Each number is 128 + 32 x the weight over its row's rms, rounded and kept within 0 to 255. Layers, rows and columns count from 0. The size above them is the row's rms in percent of the matrix's.

# layer 2 attention value, 128x160, rms 0.0826, rows 103-127, columns 0-79
size [ 99  87  93  86 112 107  96 123 133 109  89 131 107  99 128  81 102 107 131  92 100  89  93 119 111]
[[117 113 133 132 190 106 121 119  89 165 141  98  64 145 149  88 127  69  78 147 181  30 155 166 179 118 171 137 103 130 125 121 123 119  97 136 111 150 131 128 105 151 114 127 141 133 116 137 135 151 195 127 108 138 155 133  91 103 115 135  98  85  97  65  99 121 106 159 121 122 144 140 125  68 121 140 124 126 125 140]
 [129 195  79 143 170 118 137 140 148 137 143 153 122 135 153 198 112  66  43 119 144  86  97 148 113 144  67 144 145  75 159 101 109  85 181 156 111 112 163 149 156  85 151 126 178 127 114  68 178  98  97 141 134 147 182 103 137 116 115 133 101 156 102 134 175 171  29 150 116  94 116 104 101 115 126 132  79 175 137  60]
 [194  59 119 135 193 127 121 151 139 183  98 129 133  79  94  92 173 100 138 181 113 100 129 148 150 165 171 172 104  75 165  98 187 145 118  76 190 109 151 130 118 173 138  88  77 144 140 127 116 130 176 128 174 111  84  41 144 155 150 139 114 169 125  97 120 183 118 138  72 150 139 124  68 130 131  93 152 173 134 119]
 [177 142 122 150 113 173 135  54  82 157  81  81 137 107 106 117 168 147 149 154  77 149 114 132 124 136 141 149 136 136 135 155 175 168 154 103 153 109 157 113  97 133 105 136 103 133 130 126  67 139 205 103 213 102 140 149 166  87 161 142 182 194 121  83 119 122 143 143 109 181 128 140  88  64 127 111 182  94 153 153]
 [ 90  65 157 125 168  90 110 113 144 155 109 132  92  47 120 117 120 134 137 165 120  50 159 144 152 124 201 139 123 146  94 178 175 153 108  83 161 146  80 131  88 147 118 137  67 126 125 163 111 134 195 129 108  93 149 115 173  95 118 125  98 128 105  61 144 106 133 136 119 183 145 125  56 123 136 108 125 132 140  96]
 [131 138 188 119 124 169 142 112 202 152  73  86 155 104 126  92 134 174 137 102  74 156 101  83 136 122 105 147  88 176 114 155 167 170 144 113  87 127  60 152 105 119 143 154  85 148 180 109  87 126 113 113 103 139 112  94  85 156 122 160 152 154 195 145 132  70 164 146 107 177 116 166 140 154  83 154 158  99 124 131]
 [124  81 162 140 114 158 140 170 149 195  97  98 135  48  95 169 131 184 180 142  92 112 139 141 170 125 159 143 117 150 119 170 155 150 102  74 174 111 113 122  97 133 111 120  68 120 132 146  71 117 158 121 143  81 112  83 167 121 110 122 153 158 164 123 111  73 187 130  88 164 123 145  59 146 124 157 192  77 134 142]
 [ 63 101 187  93 138 159 167  97  86 139 146 143  97 150 155  55 110  92 140 174 128 104 182 145 122 127 175  99 128 129  85 151 149 192  61 114 127 176 151 120 110 181  79 125  99 116 122 152 137 145 184 115 159 142 147 164 134  92 169 110 134  75  98  62  96  98 149 125 164 179 148 106 128 104 122  80 149  96 107 160]
 [120 209  87 144 136 138 137 143  96  94 159 136 126 152 172 145 140   4  84 133 145  83 119 146 120 134 130 115 152  78 136 137 110  95 109 182  93 162 224 117 154 130 140 141 213 122 120  88 159 126  95 126 102 190 151 166 109 100 129 126 112 139  86 150 126 178  90 115 164 102 110 117 176 112 138 126 106 138 133 125]
 [160 123  93 164 162 117  98 142 119 139 152 139  95  94 168  71 157  70  98 152 143 101 137 151 141 139 155 141 125 120 150  71 100 117  75 219 174 121 183 111  86 124 118 133 137 119 111  87 114 111 168  96 115 158 158 128  82  64 122 132 118 150  35 117 102 145 149 181  96 182 100 146 117 106 118 161 151 183 112 129]
 [150 154 130 142  83 112 115 133 167  39 120  93 150 107  91 137 119 119  88 100 121 157 159 110 129  97  88 145 119 150  88 124 164 121 125 180  91 108 108 123 114 108 167 117 138  94 129 132 106  96  85 136  90 116  86  95  64 153 113 123 119 125 177 181 127  98 143 125 110 160 125 141 154 172 110 150 168 143  96  65]
 [132 131 109 151  73 118 129 131 127 112 114 122 184 140 104 168 161 187 162  62  65 157  90 121 113 131  51 128 126 176 145 149 137 108 202 138  83 142 114 156 124  81 150 127 183 173 145  77 133 110 112 149 134 131 133 106 143 196 126 136 159 193 178 190 174 107 116  95 138 159  92 125 155 139 105 145 122  88 134 109]
 [136  87 149 172 162 137 149 134 132 136 150 117 123  46 124 124 144 127 145 144 142  38 143 135 180 135 154 158 121  88 131 180 202 147 100  95 168 103 144 130 114 135 122 118  70 167 144 108 145 148 126 117 108 152 163 110 146 194 127 127 102 135 210 121 130 189  95 131 103 114 124 115 157  99 138 147 117 135 212  96]
 [144 121  52 166 122 102 122 147  89 132 162 146 132 143 104 182 108 127  99 145 172 126 112 136 104 132 163 113 159 101 171  75  67  74 153 153 185 141 177  93 152 123  86 117 170 101  68 146 133 130 122 148 182 131 133 163 166  96 112 121 111 137  45 124 143 176 105 125 115  98 134  84 117 120 174 135  87 163 135 162]
 [118  43 192 102 152 109 140 127 143 146 101 137 107  95 118 119  50 211 128 164 158 127 124  92 136 116 178 109 115 138 109 122 124 120 121  80 161 137  50 135  88 121 129 137  71 125 124 209  95 145 114 125 111  87 139 135 123 107 110 110 116  89  94 111 141  64 157 153 116 139 161 143 107 132 137 190 100 124 125 181]
 [110 136 148 135 181 166 161 102 130 177 120  70 148 146 178 141 128  80  88 109 157 123  59 160 115 145 153  78 101  49 172 147 101  81 133  94 120 129 123 127 128 122 138 138 140 171 131  93 145 150 123 119 143 188 158 150 115 114 155 136 105  93 114 100 133 119 109 128 133  71 155 107 144  52 116  85 122 126 121 164]
 [121 136 192  70  82 142 144 103 226 123 109 114 168 112 124 111 125 186 139 118  94 172 130  66 132 139  87 145  87 165  92 143 168 168 154 102  90 111  74 161 149 102 179 140  94 157 145 144 119 117 123 147  87 133 101  66  73 169 119 141 176 108 207 187 174  92 144 128 131 129 147 134 161 146 108 124 132 129 124  90]
 [144 118 118 127 110 136 107 120 152  57 129 154 146 181 107 103 104 129 106 100 118 173 120  22  99 123 103 109 132 155 139  99 132 133 140 162  95  90  92 126 152  80 175 135 110 144 128  89 129 109  55 145 115 174  95 110 103 178 110 120 116 151 135 185 133 143 184 142 130 163 152 146 118 164 129 144 153 162  89 172]
 [165 112 160 160 109 180 124 100 155 194  90  74 130  53 103  98 159 149 159 144  89 213 119 100 149 130 133 187  85 178 147 179 182 167 156  80 141  70  76 128 113 109 134 140  79 155 138 109  80 153 202 127 143 107 105 122 133 131 136 127 160 167 213 142 144 105 162 172  35 151 105 150 102 124 101 150 163 109 136 120]
 [ 73  89 183  72 160 128 117 169 167 117 160 187  94 124 137  94  85 156 115 153 156 105 159 108 158 152 137 119 115 142  73 120 123 131  79 136 136 136  84 158 116 137 150 108  78 106 168 181 121 117  80 144  57 155 134 131 112 151 107  80 124  82 139 136  84  88 153 143 169 129 167 140 161 164 162 144 117 159 111 154]
 [110 146 158  95 102 122 129  99 176 147  96 114 169 121 139  95 129 183 153  88  70 162 127  72 160 103  76 149 109 172 125 140 141 144 164 103  95 111  87 178 143 102 167 150  98 140 175  91  97 124 119 136  95 139  92  89  92 186 134 152 177 146 222 180 138 107 136 128 122 121 128 160 151 158  94 163 125 135 108 134]
 [187 130  87 146 112 147 153  69 108 143  97 141 111 131 143 165 180 100 105 122  72 127  89 102  57 105 136 146 145  68 146 128 135 145 192 128 119 102 160 147 114 108 132 104 131 123 130  46 142 128 135 128 193 146  84  97 175 127 159 143 137 213  98 126 175 186  32 116 127 159 104  94  70  68 145 135 160 144 121  88]
 [ 82 117 154  96 142 138 132 152 130 126 200 177  97 128 163  85 129 152 147 127 110 113 142 131 115 129  85 111 134 141  79 131 179 141  88 129  92 141 111 191 134 153 115 111  74 105 155 170 165 121 140 130  81 128 122  75 115 176 115 102 141  76 174 116  77 109 158  97 171 132 139 135 166 172 145 103 150 159  98 132]
 [ 60  78 180  89 139 182 139 189 110 143 159 146  99 116 140  81  87 164 183 127 130 126 167 124 119 137 163 107 123 169  83 124 170 149  66  87 139 135 112 137 118 168  92 122  98 103 143 189 139 116 137 127 111  99 121 115 138 153 131  89 103  64 153  90  61  86 171 122 149 154 155 139 170 165 164  96 137 101 104 144]
 [155 126 172 163 152 137 121 166 158 135 110  58 138  41 107 125 145 109 143 164 127 138 132 104 125 134 163 142  92 103 119 217 181 142 132  60 150  83  98  97  86 140 130 138  52 117 131  98 102 130 149 126 104 149 132 100 102 156 124 119 118 143 192 137 104 109 162 136  63 120 134 140 116 121 101 113 176 127 164 157]]
# layer 2 attention output (transposed), 128x160, rms 0.0483, rows 103-127, columns 0-79
size [ 97  90  93  95 104  99 102 105 117 107  79 104  96 106 119  78 100  93 107 102  96  88 105 107 103]
[[112 109 123 121 151 133 163  87 157 121 146 107 158 152 111 125 117 108 178 112 100 127 106 119 151 130  99 195 116  41 156 130 116 171 154 162 112 179 106  69 131 127 146 139 151 101 200 148 109 141  73  69 106 135 129 116 125  70 147   0 143  98 111 162 105 142 147 186 145 123 138  74 138  79 107 117 114 151 148 121]
 [ 98 139 149 127 137 115 152  98 132 139 110 144 115 131 125 126 144 141 147 123 101 121 136 162 142 149 142 149 146 140 121 137  49 163  77 127  87 109 123  86  84 131 117 146 106 109 139 106 133 142 183 122 125 141  99 148 127  75 177 190 188  70 104 207 123  99 140 136 125 198  94 134 158 119 119 152 122  80  71 135]
 [132 180 135  69 144 140 129 123  92 117 119  80  54 111 163 116  82 167 124 124 160 135 137 122 125 189  88 128 177 135  95 161  52 101 117 144 156 168 160  58 152  91 148  90 136 104 111 145 147 127  77  98 104 171 160 188 121 131  80 155 176 123 161  93 141 109 176 150 168 116 126 162 104 134  83 181 111 123 157 135]
 [159 149 107 154 139 126  95 170 103 108 131 109 120 111 145 117 121 133 105 142 165 142 103 126 131  93 121 106 137 131 132 108 128  96 136 126 154 132 154  48 158  94 131  94 132 175 106 138 153 122  88 127 102 109 145 142 108 149 101 212  87 137 165  65 136 128 149 115 145  89 135 137 134 123 127 124 140 148 149 133]
 [171 142 133  99 132 142 146  98 112 144 126 104 104 134 178 128  89  99 173 128 132 147 129 139 154 141  80 139 143  73 174 119  96 109 190 147 148 181  92  75 166 125 164 142 173 110 193 143 157 132  69  83 111 136 158 135  83 130 112  39 120 136 150 123  72 139 165 161 165  97 183  87 121  99 104 141 121 150 170 135]
 [131 134 115 132 124 105 107 142 123 131 107 130 127 112 135 141 148 132 111 125 151 141 134 119 116 121 119 124 123 146 122 116 136 105 132 131 155 140 150 224 140 124 125 129 120 149 103 127 118 136 111 156 128 128 122 141 136 156 120 255 127 144 140 104 166 139 123 109 136 117  78 188 123 138 121 144 158 117 143 130]
 [167 134 125 110  74 120  75 135  80 100 140 128  86 113 183 118 100 111  82 168 183 154 148 111 112 126 125  88 142 147 127 128 143  68 162 148 152 158 146  85 176 120 148  88 127 106 113 157 151 134  55 153 147 135 158 166 126 169  88 179  83 165 167  49 116 124 140 105 193  74 145 140 106 152 120 135 138 180 143 149]
 [144  94 104 110 195 142 150 138 129 133 162 121 138 137 121 108 111 114 142 138  93  90 130 128 148 114 118 131 134 100 162 123 173 105 157 146 141 123 118  78 108 131 130 126 163 163 153 149 142 121  92  74  91 114 137  80 124 116 113   0 107 151 166 111 108 148 131 163  92  83 184  86 127 116 144  87 101 164 155 129]
 [118 111 137 114 178 107 144 118 150 111 128 101 122 142 121  98 144 155 187 110  67 112 108 129 155 141 136 152 111 116 137 157 123 187  97 112 103 101 119 107  93 115 127 135 104 114 124 112 129 151 168 129 131 135 108  87 120  75 202   0 169 111  90 183 154 123 110 165  97 171 106 104 128 119 120  91  97 123  81 115]
 [115 130 131  97 134 121 143 139 115 108 137  76 125 131 133 120 120 128 167 110 102 128 123 113 158 155  76 154 103  72 124 196 154 173 137 109 111 161 129  82 135 105 192 130 117  41 174 129 104 183  87 114 134 154 160  95 106 120 181  10 147 122 110 143 149 109 119 125 170  84 129  98  93  74  80 138 111 139 135 144]
 [131 125 137 145  44 145 154 105  94 137  92 140 115  99 172 166 163 148 156 103 149 155 166 128  97 115 129 124 120 149 123 139  89 122 141  88 112 128 123 175 164 154 136 153  99  89 148 102 124 151 154 194 210 138 132 132 136 124 175 229 139 134 103 123 134 125 123  65 159 123 122 160 130 136 163 140 125 126 111 126]
 [140 127 132 152  95 137 115 137 141 129 110 147 123 117 110 116 145 136  88 129 146 133 166 118  87 118 159  92 103 161 107 112 120 124 105 121 118  83 134 147 127 144 124 122 112 146  84 102 132 109 156 157 165 127 119 141 116 122 124 255 111 140 108 114 157 132 113 105 121 144  91 168 137 162 142 144 167  98 110 150]
 [125 120 130 103 152 124 100  87  82 131  86 123  81 105 155 124 109 132 141 117 101 164 143 167 118 147 110 169 157 128 104  90  71 106 130 167 136 183 142   4 139 117 155 170 129  74 127 146 127 114  79 105 135 156 148 156 131  34 115  72 149 116 127 139 126 124 143 158 144 138 131 130 139 129 128  67  91 110 122 132]
 [108 113 136 110 111 132 141 114 141 126 142 123 117 142 131 132 122 116 123 129 119 114 131 149 135 148 135 134 134 116 114 143 125 134 119 140 120 125 107  27 118 131 134 122 132  98 138 137 117 128 134 115 132 124 123 137 134 120 130   0 123 119 133 138 100 121 131 141 125 132 167  71 133 119 130 131 108 121 124 122]
 [128 119 103  90  86 136 142  92 150 175 137 126 141 149 152 170 132  74 137 111 141 120 131 149 152 142 104 143 138  94 143 114 117 100 179 167 153 174  97 144 159 159 139 141 171 115 172 144 112 120  87 100 114 133 134 145 141 184  95  74  97 143 159 117  73 165 155 121 148 100 188  77 121 106 122 146 126 135 191 111]
 [103 147 108  81 210 123 122 106 134 141 165 135 132 140  95 106 119 121 141 130 113  90 108 132 170 153 160 168 182 137 146 106  99 153 115 164 122 111 146  61  90 122  85 134 131 157 112 143 113 118 114  81  65 123  93 136 174  90 109  97 152 133 139 171 126 134 134 148  96 166 128  86 155 124 112 113  96 113 133 116]
 [140 138 113 157 108 112 120 135 130 140  81 161 135 106 127 148 152 139 118  99 138 136 123 141 122 124 146 113 126 148 138 116 137 130 107 132 143 131 140 245 136 153 105 133 121 161 124 113 118 125 140 120 135 130 115 149 130 149 129 255 130 146 119 131 135 134 130  93 128 137  81 174 131 138 130 138 149 108 136 131]
 [114 149 103 125 100 136 151 139 136 179  95 106 171 113 129 168 197 151 119  93 136 134 152 180 139 127 112 117 136 155  92 131 127 145 141  87 144  97 140 241 131 164  95 132 113  90 121 116 125 129 146 160 185 129 138 101 163 166 135 255 114 136 135 128 147 133 119  80 135  95 111 145 132 109 149 156 113  79 117 124]
 [143 165 121 142 112 120  72 173  80  87 116 145 124  99 159 136 110 137  83 147 186 153 112 129 122 114 122 118 158 133 119  98 114  83 133 129 153 160 161 112 176 100 132 102 111 141 110 162 135 124  78 148 121 130 138 167 120 154 100 255 121 136 162  58 129 100 143  99 177 109 103 185 112 132 139 137 145 154 146 148]
 [116 114 132  99 125 128 158 105 155 147 128 136 127 141 115 149 149 110 150 109 111 118 143 141 124 145 137 136 132 122 135 135 146 131 143 142 131 137 114 229 122 163 127 143 156 119 146 123 121 129 139 118 138 135 126 110 140 144 137  44 132 133 117 147 125 143 120 133 113 132 145 118 136 126 135 130 123 116 127 127]
 [136 140 122 147 119 124 109 144 133 125  88 151 136 112 124 147 147 145 104 110 139 142 134 133 115 129 135 119 113 148 122 114 144 126 101 130 140 129 152 237 131 149 112 129 105 150 102 118 118 127 139 136 132 137 119 140 125 147 112 255 150 130 122 125 157 118 116 109 131 140  71 179 120 139 130 135 144 109 129 146]
 [154 190 119 157 175 136 131 168 112 130 106 101 112 116 127 114 126 185 143 124 158 163 126 140 152  96 107  89 159 176 132 116  95 136 116  96 131  85 163 105 120  89 123  96 105 166 102 113 179 111 162 122 123 111 140 148  90 141 131 255 146  99 139 134 155 108 174 107 147 142 106 158 146 125 124 131 139 100  92 128]
 [133 131 134 132 140 139 139 135 136 125 122 134 140 129 116 137 136 141 152 109 108 130 136 118 116 132 135 126 120 133 127 131 142 138 126 123 121 123 140 252 120 150 139 136 131 144 136 108 135 130 147 126 128 139 127 102 128 142 128  92 145 129 111 150 139 133 124 130 114 138 138 151 134 137 134 119 140 126 126 125]
 [129 114 140 111 136 138 141 132 124 117 153 148 135 126 113 129 116 109 142 135 114 112 143 118 106 142 137 138 130 127 138 124 150 104 147 143 130 134 135 191 119 158 135 126 156 150 139 133 134 124 127 120 126 119 148 100 140 134 121   0 122 160 134 124 121 126 114 136 104 122 185 116 134 140 149 104 134 153 144 137]
 [140 151 124  96 149 133  72 108  89 132 114 126  73 101 216 133 106 143 140 119 138 157 115 142 144 145 111 144 191 150 138 103 116  84 151 163 175 199 161  95 167 109 121 129 116 113  99 184 141 123  38 147 125 143 123 141 156 129 108 152 150 168 180  66 126 140 162 123 141 106 134 164 116 117 137 115 105 145 161 104]]
# layer 2 MLP up, 320x160, rms 0.0878, rows 0-17, columns 0-79
size [ 95 109 115  65  93 102  97 104  91 104 123 104 114 135  73 111  80 107]
[[111 166 143 127 113 174 129 109 173  90  80 119 140 159 180 159 133 179 100 115  87 140 147 124 148 137 154  88 105 204 140  65 182 143  37 117 100 166 174 118 142 146  99  88 112 170 161 145 104 149 141 117  74 100 102 167 111 129 159 140 188 107 123 128 141  74  98 171 119 135 131 116 139 172  90 152 164  79  89 168]
 [112  92  79  87 184 184 134  68 153 183 101 105  83 146 121 107 114  92 144 160 116 140 163  47  74  68 118 166 143  85 110 173 156 149 161  91 129 150  92 146 112  80 164 123 148 154 187  74 118 162  93 136 164 131 143 135 129 109 185 164 171 123 112 112 204 165  78 132 152  97 138 140 121 118 131 113 150 141 164  80]
 [185 138 117 113 183 146 135  32 149 125 147 102 112 115 129 144 115  88 107 127 166 173 132 140  98 139 128 142 115 128 144 121 184 156 100 128 109 140 109 149  82 153 178 113 140 111 133 123  85 110  96 117 157 119 176 176 120 133 129 129  79 144 105  95 134 154  97 173 131 159  95 145 116 116 101 173 170 157 124 114]
 [108 126  99 167 131 141  84 143 130 148 125 140 107 155 148 137  83 141 110 119 147  44 132  63 121 158 105 125 101 133 113 139 177 168  66 153 131 240 113 158 128  70 163 107  91 149  99  75  96 130 170 134 106 104 123 148 118  55 141 108 162 159 121 118 115 101  97 225 168  58 151 160 133 113 163 153 164  69 130 155]
 [188 143  83  68 142  73 158 134 123  80 122 179 132 157 213  84 106 113 108  79  73 153 125 138 131 131  88 142  97 148 181 139 166 176 147 133 136 136 137 136 173 159 152 180 132 151 129 110 138 135 174  95 156  98 122 104 172 154 140 169 103 108 109 111 173 229 125 170 147  93  92 129  93 109 127  99 137  85 110 134]
 [117 137 105 143 100  87 132  68 108 145 111 197 107 172 178 172  89  98 113 115  94 150 172 174 106 111 109 144 135 165 161  97  92 146 117 151 130 205 153 130 117 145 171 116 137 118 134 141 124 113 107 151 132 131  64 174  38 129 142 132 181 106 115 144 151  92 123 133 170 159 113 173 146 137 140 138 195 100  89  44]
 [ 99 147 154 118 148 134 155 124 126 173 167 152 107 103 154  91  96 127 138 115 125 104 147 134 112 116 117  97  90  67  69 160 121 135 100  98 114 157 136 107 118 149 107 148 142 126 180 136 132 130 151 131 101 108 130  78 139  96 105 144  95 137 113 148 139 149  91 174 221 168  60 129 115 130  91 113 136 151 124 113]
 [119 178 160  59 122  52 156 125 166 111 124 102 198 149 122 131 145 114 121  92 129 105  92 138  85 125 148 109 120  80 149 135 146 188 182 118 144 115  76 122  66 166 175 161 106 116 145 121  99 100 176  87  86 146 209 103 144 101 110 147 177 148 130  73 135 110  84 114 169  78 134 123 154 125  94 125 148 159  82 152]
 [125 105  88 180 129 114 145 151 137 119  85  33 174 117 155 155 130 116 148  46  96  76 125  84 162 133 169 149 169 102  91 163 116 118 100 146 149 136 140 123 156  65 106 164 104 111 134 122 141 121 112  69  73 126 145  87  93 155 119 131  81 120  87 157 128  93 112 116 127 189  49 155 197 128 114 142 166 106 163  67]
 [ 33  79 118 148 108 147 181  93 104 159 130 121 152 126 116 111 131  74 104 156 175 134 186 102 119 171 190  72 111  56  80 118 103 134  88 137 125 129 113 113 125 110 160 137 181  86 130 133  67 119 121  65 148 139 164 122 112 114 145 125 111 190  49 108 154 127  87 134 200 145 102 130 107 125  86 133 126 148 101 159]
 [130 115  52 123 153 102  92  83 127 155 117  87 124 140 128 108 129 116 119 123 139 196 127 135 135 136 103 130  62 111 121 133 175 157  68 155 177 160 131 126 137  81 168 164 160 139 143 137  90 106 181  98  83 149 201 142 116 117 139 159 122 122 105  95 130 165 140 212 139  68 113 114 180 133 114 143 151 140 171 133]
 [ 78 205 123 130 117 156  89  90 155 209 150  86 138 114 132  95 144 101 102 115 146 129 115 160  94  48 145 107 147  91 115 176 106 103 116 104 137 169 141 151 138 117 197 153 196 113  98  87 159 104  88 104 112 109 162 118  92  93 159 131 119 111 153  68 145 119  92  70 162  89  96 169 162 143  71 107 164 159 121 125]
 [113 119  91 124 154 138 125 119 165 191 147 159 171 122 108 116 117 106 112 120 120 131 156 130 143 140 162 112  98  61 131 133 129 127 148 118 162 161  45 138 119  85 169 135 173 104 163  98 104 131 137 121 147 101 172  91  86 108  85 141 103 147  98 140 187 145  61 126 130 124 139 126 111 101  89 130  91 155 175 141]
 [183 145 127  48 169 138 162  66 173 123 137 159 147 146 180 109  98 114 139 103 191 149 126 110 140 153 109 143 144 124 146 148 101 182  41 135 149 192 146 132 127  90 141 123 124 129 109 111 103 104 130  95 151  98 109 109 136  90 186 164 143 134  77  85 104 135 135 127 163 158 104 148  96 110 136 142 161 111 114 149]
 [101 125 128 143 153 144 178 157 166 162 113 127 110  98 217 129 142 135 115 112 107 113 180 142  97 135 121 117  76 161 130 132 170 176 163 103 106 163 166 161 106 178 139 142 103 233 185 113 138 125 157  99 120 114 196 109 115 153 164 162 123 116 125  95 196 124  99 117 152 121  62 182 159 150 134 147 164 127 135 115]
 [ 98 140  80 110 101 154 179  66 133 183 134 118 144 178 151 105 173  93 109 118  71 149  76 117  86  78 122 105 138  89 137 154 123 129 128 139 129 146 110 166 141 114 152 112 184 115 136 126 124 142 138  82 116 144 159 161  85  73 149 143 186 124  98  96 146 129  85 159 205  59 143 136 132  83 116  97 139 137 122 118]
 [ 76 116 128  98 182  46 137 112 155 180 140 143 108 144 165  85 172 107 107 114 101  79  79 142 139 106 112 157 121 127 190 123 136  97  87 119  76 165 131 145 151 133 152 168 125 149 172 111 128 148 127  88 132 101 140 138 135 109 159 149 142 113 119  87 122 185 101 134 147 123  35 184 149  95 109 111 180 113 124  76]
 [155 112 110 139 123 156 132 118 104 177 116  86 107 118 177 103 161 105  57 164 165 183 123  88 108 139 164 122 112 116  90 171 164  95  93 111  91 126  91 101 144 121 162 112 180 118 117 140  51 161  76  93 115 112 151 169 123  57 152 153 134 148  49 107 130 179 140 172 143  96 111 142 204 136 114 133 135 160 153 163]]
# layer 2 MLP down (transposed), 320x160, rms 0.0577, rows 0-16, columns 0-79
size [ 83 118  96  54  92 110 120  99  94  87 145  74 124 150  60  98 108]
[[ 77 115 146 129 156 153 185  95  63  81 121 110 188 116  85 132 116 158 103 141 166 123 146 135 101 185 141  74 122 163 130 119  79 158 114 137 142 128 123 117  76 101  99  85 122 153 153 165 114 107 147 111 124  90 162 144 161 131 146 162 108  78 138 123 156  90 109 103  74 132 166 140 144 106 156 106 158 155 108 171]
 [166 115 142 150 162 160 161 167 158 142  95 136 145 175 120 174 144  64 159 100 140  88 108  59 165  89 167 152 132 152 151 175 124 138 112 152  73 114  99 107 132  93  99  96 111 140 179 110 139  42 144 172 148 118 157 146 143 112  69 153 126 119  36 107 111 118 106 130 102 139 100 120 145 151 139 165 101 199 121 143]
 [141 106 112 187 154 100 154 202 147 153  99 144 103 142 195 112 126 118 141  64 159 119 101 136 151  93  85 100 134  95 135 124  77 120 142  94  95 135  88 131 133 126 113 141 106 125 184 121 186 102 107 151 144 159  81 144 146  89  97 138 177  79 107 122 127  62 130 107 178  61 143 103 143 124  79 118  95 198  96 170]
 [110 143 122  65 177 150 107 109 116 157 129 154 126 104 122 148 109 111 135 148 128  91 141  60 141 175 102 159 140 140 140 185  73 137 130 121  97 123 147 136 139 140 131 119  81 127 159 199 102 166 137 197 138 136 107 102 144  78 112 195 172 177 120 116 143 122 138 124 132  90 164  75 147 106 119 138  75 147 102 139]
 [175 122 142 124  94 110 133 190 129  94 139 117 142 166 127 134 149 115 168 145 117 184 137 110 173 111 111 198 109 120 137 122 134 143 117 119 150  68  68 122 123 110 168 116 134 169 107  75 166 145 145 136 168 140 103  76 163 129  49 196 121 125 126  93  91 114 132 183 110 120 132 101 181 159  94 154 161 138 135  98]
 [139  89 173 141 135 131 156 132  97 180 112  70 136 127 147 154 103 160 140 165 153 148 143 145 118 231 174 134 154 160 142 152 133 120 159 160 107  87 115 133  35 147 119  62  91 111  97 108 111 173 114 129 102 127 201 128 180 154  18 146  84 110 122 124 120  60 132 140  62 169  97 170 181 129 105 180 124 135 127 131]
 [147  98  95  77 118 112 104 184 150  66 151 122 103 145 160 137 224 123 142 110 128 118 131 191 200  94 156 203 172  98 146 133 142 160 110 141 115  91 139 138 118 105 129 107  57 140 114 142 170  70 115 115 174  98 105 127 134  98 142 128 146 132 130 122 154 119 135 130  75 109 137 122 124 104 214 201 137 182 180 152]
 [ 76 107  85  98 141  80  98  83  72  83 131 105 107 124 140 120 181  61 116 105 121  68 113 204  70 156 161 160 201  99 180 130 111  84 137 117 153 143 114 133  64 126 163  89 123  87 152 119 135 123 122 159 103 113 132 143 195 100 126 144 118 132 117 159 147 106 148 153 120  51 128 126 168 118 141 128 116 140 126 180]
 [100 161  89 107 131  75 150  79  89 106 132 106 157 162 130 132  78  93 144 155  96 107  93 144  65 117 190 138  93 138 147 114 175 104 160  98  97  72 105 124 143 151 103 187 194 103 125 121  91  51 118 115 141 160  88 180 173 136 112 173  83 171 142 114 119 165 153 149 128 162 145 149 138 149 151  84 109 148 111  85]
 [111 187 173 154 121 101 133 103 136 137 163  83 145 108 156 135 134 122  99 137 144 121  88 116 155 125 213 126 160  95  91 144 128 217 180 106 123 116 110 120 135 115 157  81  99 140 144 145 126 167 174 187 104 111  87 117 147 153 140 116  98  57 119 108 107 122 101 111 143  61 141 143 145 145  85 140 149 186 153 103]
 [132 137  62 107 150  57 127  81 104 112  97 180 141 205 161  82 109 151 154  92  65 154 161  73 145 128  94 168 143 100 118 118 124 121  99 206 172 169 106 138 141 103 158 181 125 133 153 140  75 159 157 140 108 149 166 120 104 109 167 177 141 140  82 159 118 169 135 134 163 119 157 139  92 153 151 130  64 105 151 145]
 [105 131 122 128 113 100  93 177 186 192  81  74 151 150 142 105 166 141 172  70  79 146  60 105 137 109 176 139 111 126  79 103  99 217 154 136 130 110 109  97 127 137 174 135 150 132 119 153 189 130  69 126  68 133 126 129 119 120 167 165 103 124 164 124 183 173 155 136 151 163  68  89 132 144 176  61 145 115 115 141]
 [ 46 148 202 163 111 107 126 112 211  93 119  81 145  84 121 155 172 152 158 130 110 107 148  63 103 120 108 103 131  97 106 129 166 179 149 102  81  89 116 120 143 150 109  97 104 131 144 193 108 130 175 138 160  48 118 100 202 158  84  98 123  72 180  81 107 156 132 175 133  99 104 106 148 142 152 107 138 101 102  83]
 [161  98 104 187 139 166 128 201 130 214 107  86 166 150 136 125  58 120 158 119 126 114  96 122 144 151 160  67 135  78 189 175 144  84  90 194 103 115 129 138 124 136 130 195 143  82 110 148 135 105 102 116 125 145 206  91  99 181 142 128 108 174 140 164 194  92 144 105 128 108 158 132 118  84  56 137 114 117 140 101]
 [159 181 201 135 178  83 130 198 145 128 116 135 112  93 112 137 111 161 127 138 119 110 161 170 135 108  99 154 141 133  62 152 125 200 167  44  85  97 127 150  90 150 105 113 122 115 109 189 155 133 112 131  99  86 211  90 146 114 106 192  80 146 151 114 188 107 139 152 117 123 143 156 109 163 103 128 174 119 128 139]
 [113 128 180 114 102 129 163  80 121 102  83 169 117 103 129 114 131  73 137 125 176 108 140 116  65 139 126 124 130 148 113 194 125 158 113 161  80 114 125 114  79 131 162 104 132 112 139 108 147 148 129 142 107 166 153 150 114  99 187 181 120  94 158 147  98 154 132 111 124  83 123 120 157 135 176  94 194 202  75 168]
 [141 130 117  95 152  98 170  80 152 131 162 128 149 149 160 103 124  75 124 116 104  52 109 123 146 182 103 183  60  66 179 109 146 180 120 101  96 169 109 130  94 150 178 157 110 163 172 132 110 144 145  89  98 140  98 124 104  57  98 124 154  78 106 190 112 119  89 133 154 106 109 155 118  55  96 141 118 139 166 112]]